From a checkpoint of a small transformer trained on Wikipedia.
Architecture: LayerNorm before each block, tied embeddings.
Each number is 128 + 24 x the weight over its row's rms, rounded and kept within 0 to 255. Layers, rows and columns count from 0. Numbers have three digits each. The size before them is the row's rms in percent of the matrix's.

# layer 12 MLP up, 1280x320, rms 0.0663, rows 889-909, columns 160-319
105:117161152124150162144131114103142145125146166095157162138175153095157106114151137147051126117121144125124121138130129115106131118121141127127158108133130126134118125140144132130123099090122149144130119159089120112116133093052148126141136135119116141115116113169154098171154107128095154158149108115152133136137159095163137138111163092126138122125142163108097145102101092153098154111127115121126129121122124125166112137120119128149098093129120159135118174140124147079121152123118092
101:144087143111138166143125141100114135135092108163113154142112122098105110119109105055147117127195136122125112127142137103145189153155130102132082167118174111142143091087151125104141149155111112120134151122095121109153165181145129124113123126151122114117127094115111129117135131152161147104149119126145122149109124111131128094089065184108109129108140151153099137138150156098114146147077109142110116128110148144125137111123134140120124126125101090134130129097111128092165103125125089
094:139156119160128121108149121151182137098145143159139122150130149144139133041095127122139149118107148141104110119139095110142132161111108155090177157133141142132132109117178106123124147116141131120140125113140116112142138157073110045136150164144117137091162144154126171146148193121142136146114144158128139116131191120130113131102124108091154128093146142103104112112144159113101145146110137096134166137116127108136132135053133085137110156089156150141094118136152072128082155120112139
100:113157133148138149087160122125125117116145134134195149133158142126133106117100192126115174134139123135075129104111159093141138082075177152098165118162109145099102078146104123122115105114148133125127145120097109135101127088151148129112161128137141123123159144134114126126149156144112110122151119085154119131115168079078103167115115118121164118147189163136107132135135140094126117128179166073150066134121103127135120110081114130125142105090151140125118146110134148100105110153165150
106:158073119163113151118117106132132119131123141103139129177126130115150118130126144127135182102187096130084119116120108092142123110124145132070131106086159121095107140130106140090070107100138147133134135122132134143068126158099093124084126119152129129142159114136144119128146127123156093166163169110144158118160122122158130149104153178116134084116103156116141139139148116105067147119149111131121108087160154135152060121119144100167095076137143161124147122111100181118131145145106112
099:123135147141141146109152119097133099089081099099124129163156141114128142107149105097135136119097116125109120127145126127136139152167178143113132133177152109127152122133108111136076123141132079196112132137139165081110110148126134104117097145157167121097106139173165141134134120117127103127097122118085165149148116114138131104135127153104097145142115142155114137087130148137102147122135114117090117108071188125123141123112180095121125109133095104104087136112138095100096161164125130
100:138172101181137128127128114132142135149142125118113104138122119132093110134095165127153154128143143068103109110135136115135114160095106103100111130086129122141123148120115190156121111117151147136153118107108123153133124148106117139168143122124068159164129089149143159118157123101051126131121107083133138140156122125134154121111131166108145104150150137102141149151126126151124128140132136089135118109132169138114099112132149104120098081104110144155114129138128189124161126101151152
100:138133086176116101138106094128122134168099138138147149094136109159137134118106132129141110146186140144153118100151117100114158142116088182084130119123139139115126118084144097162116119057080143114173125102146132135113132158165106147169104124166120189119123137118129139131083126137127139146132157113093158103147125119172121124114142149102158164152112136119135137165122170138079093094177160111169152117151105158114102142133142128088111118132165083148134090137182133077141137158170097
108:156107152126157169157155117102115128152118119132144118190141123097127144140155111101137129133129164137121142156153131135120115148146164154114130138099115111121124115149130136083092141160126110174097129117149198107109149153084153137169189118116115099081131108142163151106091140127112124145123167099167126130124103126130131119134069163125124118138164143080123133097088102136105130158141107117136147149083082130138107115129184153138127103119062139160165108128128120124150104123113134
110:178137103177111123139117099049149157144097164153147180136152152124147086127143143124135130167142133132114148106148132161117138167095131163101128155151115119102115049100114133085109116122157108131131145115150154112081119143168138156136084115085071082141216127121153109103124139126119143125125096117152114118126125137110162142135134122113123115162166142130110112144100128141136110139118109105116111112134118165166135126102132118159111128123096160142140094100144140133167112127147145
112:132119164126132125098211117169077074121122115137127123149103141161161120116153121081115137183158129108127168150140120122130124113094128148130163125127153139096105082166135076142122075130133107116129111115103162143116136120117166132117088141130128097085082114143135138127148118113117139143176125082162153093132145128144126150130147111075130087125125172093101092105145108108149126142124132141145126129147130117136115118142141156094124138125153115073125113152120127148111153102169100
098:151154107107117129078095078097143139117129136176128133144135153126172113118118149106136143122125127127128108136136129128137134158126161149103081110153142119148100105124108156113082109092090096220108156151136138083128115089173144171127134135146106161184131148120161150134147099124156107155115127089130141121162117098144167093152111138126067115135201159134149110104111109147172118164093139146106109109121144104138138077110154133120113135108124164092154126109112147136084151169128158
096:141172132114154124153141160139140127129117120128143132173170148103105133143074182106095138089128113107115185137118127157137128070109106120137168105090106162154150118133144136125124123103169132092121137098157157139122122133128113131170134107109090142141105108121106115105142169130103142141141117070107109131124121112130199145125146108052093098135168152121090151138126152103136148149096111144170138126119151150125120092126146148086126165106145107095162088118133118125081110149159147
106:152130137118087146128113102163148135145133124140162140126115133141105121123107108093131138105139136163111100140140115093118124091130113138072104109121135147105135105112123151127129096072119133160169144102112141129080128140117108109160131091123128091115152132106134183134175104097168165148184142070073115151098114117151118127137130120141150127120124126087106102122115090123131103146159155133122135069122100131103145107106126112139112136121162143119137111172108145082087179140148087
108:108123099122142118096166130110153139161151137115194168133147152101124084082149156091138151150177137118134106061159136137156132104130109115130142091123127093170104146126115100152123126133113115102145163128099128116130162107146149142162100140106135142115148102110147154104160155182105136129110129138126156150142166083137133143103123154118127121127134114118126120062121129130165121154160170105124083142145133082121116105123147131161111117107105139141123109126133110115100104142120130
118:175120151131107150148109136122099119113091122137145171163141111135134096154117079092116139123106136166119130081152142146108136125120140182151106090139137101144144083125124129092091140113191134130135083130125099143086075185117133122106131101136090142105161125148123128100115164109161150108102133134144135120149164108104175132093107157126140132144120158136105135156106159150129138114099105100110087107128117137173138136176179168151122096110147106140102111139130100083158143117108134
092:098120126103150135115162134105119122158097190127121179119155156104146131126103149107073169123183141167091141146105147157106118091094137129134174124119093132128129127133125182151136120129188154121118122158162159134130097107129122119153161098125112180115118148171123119130137140142161166133112124138126082157141182101139122120117112123110140123112178130103137109110143132111110121087128123061162125137168148113137106164140105122133147077133130127135139107138153163153113128187138132
109:128149126095111143119175123151179113117104109126108132168129122101122123129157133111123127144112071154089120088113157124145126148135153086121115147129172120139122143145124148149107131144125137085111128119164137110123132179100115118124141119189097140134126138107130156130140095132129151132140163156127135126107126151131128135129134108142132071140123107147136107106138124058071137154107131109097106140116134115124127119089131119158134133092160091092149112100143164071116138132169116
103:139120099136116159141143114097155103132088122140102123153137117087152083077114128099107158149132148147127138122181126149116121079125141167121157146144125114122101100150134113121094138110171154082117084134129116118095137092124106138123156129135102103130125136136122117101115157130166178126149161132156091147158177163138134112134138121100140117137133138132099089155078113116103112106132123138132145144156181157144172122106132113138145149101128112134104124137116102089156145129121117
101:119156163141154119153136096146143135143136113159166126140123122135126128086120125108136158150140104127093097098116117120136137111087112140101103115114151120077154136113116182105095067122162130200160134106099160147109136209129113134078125092135083129112150112129131118127148115100141141153134133108093128103132110150161142114107126143114149150098165099136116100113145178137153172172160088115105160128147150107088102065130176128177142092128096161148168112103122168104138157096138105
094:070121098151071128127168127075130100111085181109128130149110126136094140074147102126140146111149113123123138109125094069128161092131137132131122117123135156166142091085081129111119097112172102118146146155161156100096128152114118122138132139116116132124140125083120159148159155196108092081142095111164098141133130142123140150125140171095170123122103098133131116122140103061123119165122132159149128147165130125097127121134113114144121103108136142158129119099131122111106100098152108
# layer 12 MLP down (transposed), 1280x320, rms 0.0649, rows 889-908, columns 160-319
104:078124133162093141101131118138074142119112129139121123135101136121123141129151181130149137187121157071125136114141103168094123098170095170109144134094165132136129141110120144107112119105128133089124100112171131129138122135116159101098120112144097155134130117169142142146106160125109109133167132146141150117136150174150139081133137145140119145101153103123128132124107165134101162141109149117121145155115100139131153110110194109110090143178113115140097128123134109157118129091144135
098:146134160150132110155139123112133146130132152134113126111141179154158160170164123123107148113145136141129127140084151146119126119129149127097140097170139171156104182143111123133132112112168114124129104177165162115136119075092148148108128149103180101126095112161083118123095132153114144131125201114142110100151148113114150148155159089147150136115150113120175120116114094115114144126127170126131121172118134097123102129135115101146155077142144132160127083189155097125090135144117097
101:073141116123103185176155153184140149153085147153108123126111121141110097172123135136126132114125112148128135120163100152169103084168123140138089120109118157118145149120114121127116128111150107100157168179139110171114130112132114107150134119123137088105084102093185157134159123140150180152131101144155113116098107139122123084117107143135132170147092129156138137134120127113135131118138133147168095123136124157110119118113136138151106140089090144111117138052114147116157133094155115
102:147123157121117166141105125127131120099102115070127165129108098108090150176130078067108102152154103119139132139146120118142165183158109142113130114146095155150146094150119163158120115126093099170151118116138113109158128138122141130075122119114130133119137113097126130115108097124083115142106102155153127097114124154144114117125152124133176145127145168133134129145176128118098124096044156116134144123117150139116142131151189180149090134095124129145092116152146090105126105116141097
112:139135182117145116133103120127086158141087125111146130120135115119101135121124152111125133126131136092175134144124106127137157158140166141118156158151124087130102146126181160088179123158185139115153148095126117121101136105182144092147077112153111150091169112147147126177089121117150109094110161138103102118148139130101100097130150168134132147121109147092157107180144179150099122116166106140090107107165151099154126150109122085186114117157103118102085158117119146123138146154114122
093:087179108126127124150110146132168113148075129148096109109124100131135134116099070120118136124166119127157134121118117096118143123136122155144153122158135087140149079121126115161178132129122134113092094131141147168145094151121099135158138123155131150100090123084178095143181092103129166098144074126131126111093132133128124138139130140172163087102128114136133143135119140135165118125119152086141138132147120177096111126111130100108130129184153131114127153113115117121129151188135097
102:092105115096125126165111104120136170145162085178128166062180141119143121117132088144157140147097101127130149116156098116117127152161094130130129141130162087100156129117126132155146121142142118163092153094119117158145130105130148117088157178135095134151116091151144090164124120138165132136118136122110122121110097098129140113151142184183120147105148109075119083147079149080171157089127126144105116107157158143110120086118108122146135110161138142096111157098162160135136130125118119
102:144077124144108112127130146104137119157157148137145102086128175133127160119147135125093156131129142070128123146142120121156107131136110087138151158155115124152147150103125145124112102171091091154136122175095149147147109131109139156144093107150161116130140103087108112106124111077138127143147124160145159104147119165126098111101145133134079161127097106121137118115132127126121107120133089185171121113175098151138102106110126119139127101097170138132097149147103125135152126136133155
098:133118114113142158138148126114104104094140098162114126140135094107096128150123100113178117095126146121127119144125143108087087100120110168156110134097131109145144136118159132150129143162138174146125151133125090143136135158121116166123120150128143103103083166144099128125113107098135143115112157121152108153131091132126117099093116139092146162156178114133151121088135104142148134111171139102119167128119109091115134130111129112132116143099093083133142144136190128153102133143108152
117:151104131170138079126114128124112122163127101087119134107106142111121116132107164080132141110155146110131136126170119113124111133168099153105159099149107146115083158139140145158121145175114102087106170130106127072095146115125096122145127155123072146109100150121139124101116106132121069143158161142147090141110105147135127124124147126147105132167114112132120119111136145157118115120131116112143105183145137133166100128186142117156147109109121098094136112136150150111113127097098148
104:106206162131153154114128132125105124146088136132096122148097129163109100088116104185136138155125143059109152206141110133128102128110161129143155109162143139136107119147148103124153146133081111134111144166113142121126135102135128089096101112100138102132122167161140153072107122128132095108110156148123114104154123148150173111134164104115098121129158130149142136111167053140122137131101132130115139115149137134170135146133122157134137173128153139104113126109102162096140107128145146
098:134098139102143161107162129136085097124146133054096134119111131132123094191117154139124158128160135124111143131109107166125116095147105146170144166156126164150108158137128101149151139130150119133144169135076103114161145170096105132126116144156135137095133120106131101126129069156065133118157113108116101119132132145112086116132145106123145126180127154127093116132133149097106134139176135091133140132121054117107113192168118124110150104092154113150176138117149116105118143096154149
098:119088140177144114127120122105124131115109154086167156083142110138137130127089135136139113125109089178141135139093145152127138136132115123122153131148183165141099095091106176175135135183109116128143128132099131145145080129121118117137141124120145146135088122123072139126136101091127123127166153126112142162095164104143130138150116158150179119159097134107105113170119143117135105132119144128124103122129128091097102126142108088139117130071149132127094140172171128125092143115119100
116:190123143121096093150150154148126138144134120096137100078134114133119115133127107125139158124108166150077128174134128123142125117130093202109161137160115101117125097107155178115124081114109145163105136137146120121125099060120149130116151078169097137088135100128100136136130102127165106148133149131121127078093140130145163110121117158205130144093105123116098100137126148163117101145121158107107102139132127117149103127127122152093158161110169087159172127138137150121150139152113113
105:084113103154155105159127129122112128107146091082149122088123146143120116121129152172122143157152131117109117127128119163113093119134121102152151121140064152084133126155174139151155120131111132121097081133120167106135104164136122115140133123133146157139122095153129109128104093119141131134095122143111076131074155154106101158124137165147141113120103170118141132140056144129136142083104145142112144141168114153104168152160118088147115166134114129136146121139107138147143127101168086
121:150043121119124153091121152140139128119124131138117121108127124132138162126144121158123123142083131135134108125141126096126153134111187186127154115103095091175129142149104175092123161135132113157076120151124156140134126111081151160106110129125140090109147099098144123125140135138131180139125112166097139099131076081161123139114101104124121167134166123132182097145134137137118136140141109159115127150131102140148123149158138141138155113072139115127142136134139129112115131138139140
090:110123126151097115094137131106148099080115116113114128122141106095106148175172106102134119131148109114126123102142131093167107150120113087153133114139186116158126116157111104160167099125125133129120116137149130107103142173096134131116133102148171126115119117117128119108118127140105096115193124124126146103150121149107144153094098134130120145150102156132155155122131083114147132157126148112107127111134112160132148085147133152161158128100133152152098135080153087148134128084146136
111:120105110116145136103109147156131133092086188110096104092149128120162113128092071127138118128104120129150099117133124146142102095105118096137097155121091145151130136123075117156131140122068131129123152130120091142111157120135119169096138135106133110175100164116154109138124121143090154121169178116122102123130119111181114116121140132116082118137094110136142122127162129133119151140131126162127146105137167129110125133104124178120155153109141126133158153139125110073102128119152167
108:155121110115090166154137103128168129095131121099104121148113143125118140175126094134154106116108174136149090195126097132141120099103147135127133134147157132145097158139124104100122159104121107134125141133084140152118131114131137159139146126130110089176111142130134138157069129094112126100108145125153092137121108155079158101123092160136143120167157170106131141129154085141095088090157109091129113126100134158122156167155150097151149158100135100107091116123104094212132139105141140
096:112118131122072120141123110098130103134181140142137119145132143121187135142168160149148136163147085159089126122136107164105120132106158123133119115124125083107152118124140138121160152154143076134143145101106085119133142106165178065146132124150115149103122143115134135141127155136158131157123147128077096157115114144096148149100087111161106131092136128104162147136133124147145120114141127112106098111152141143104126101087171072115118133179140137127142189148163142153147146097152122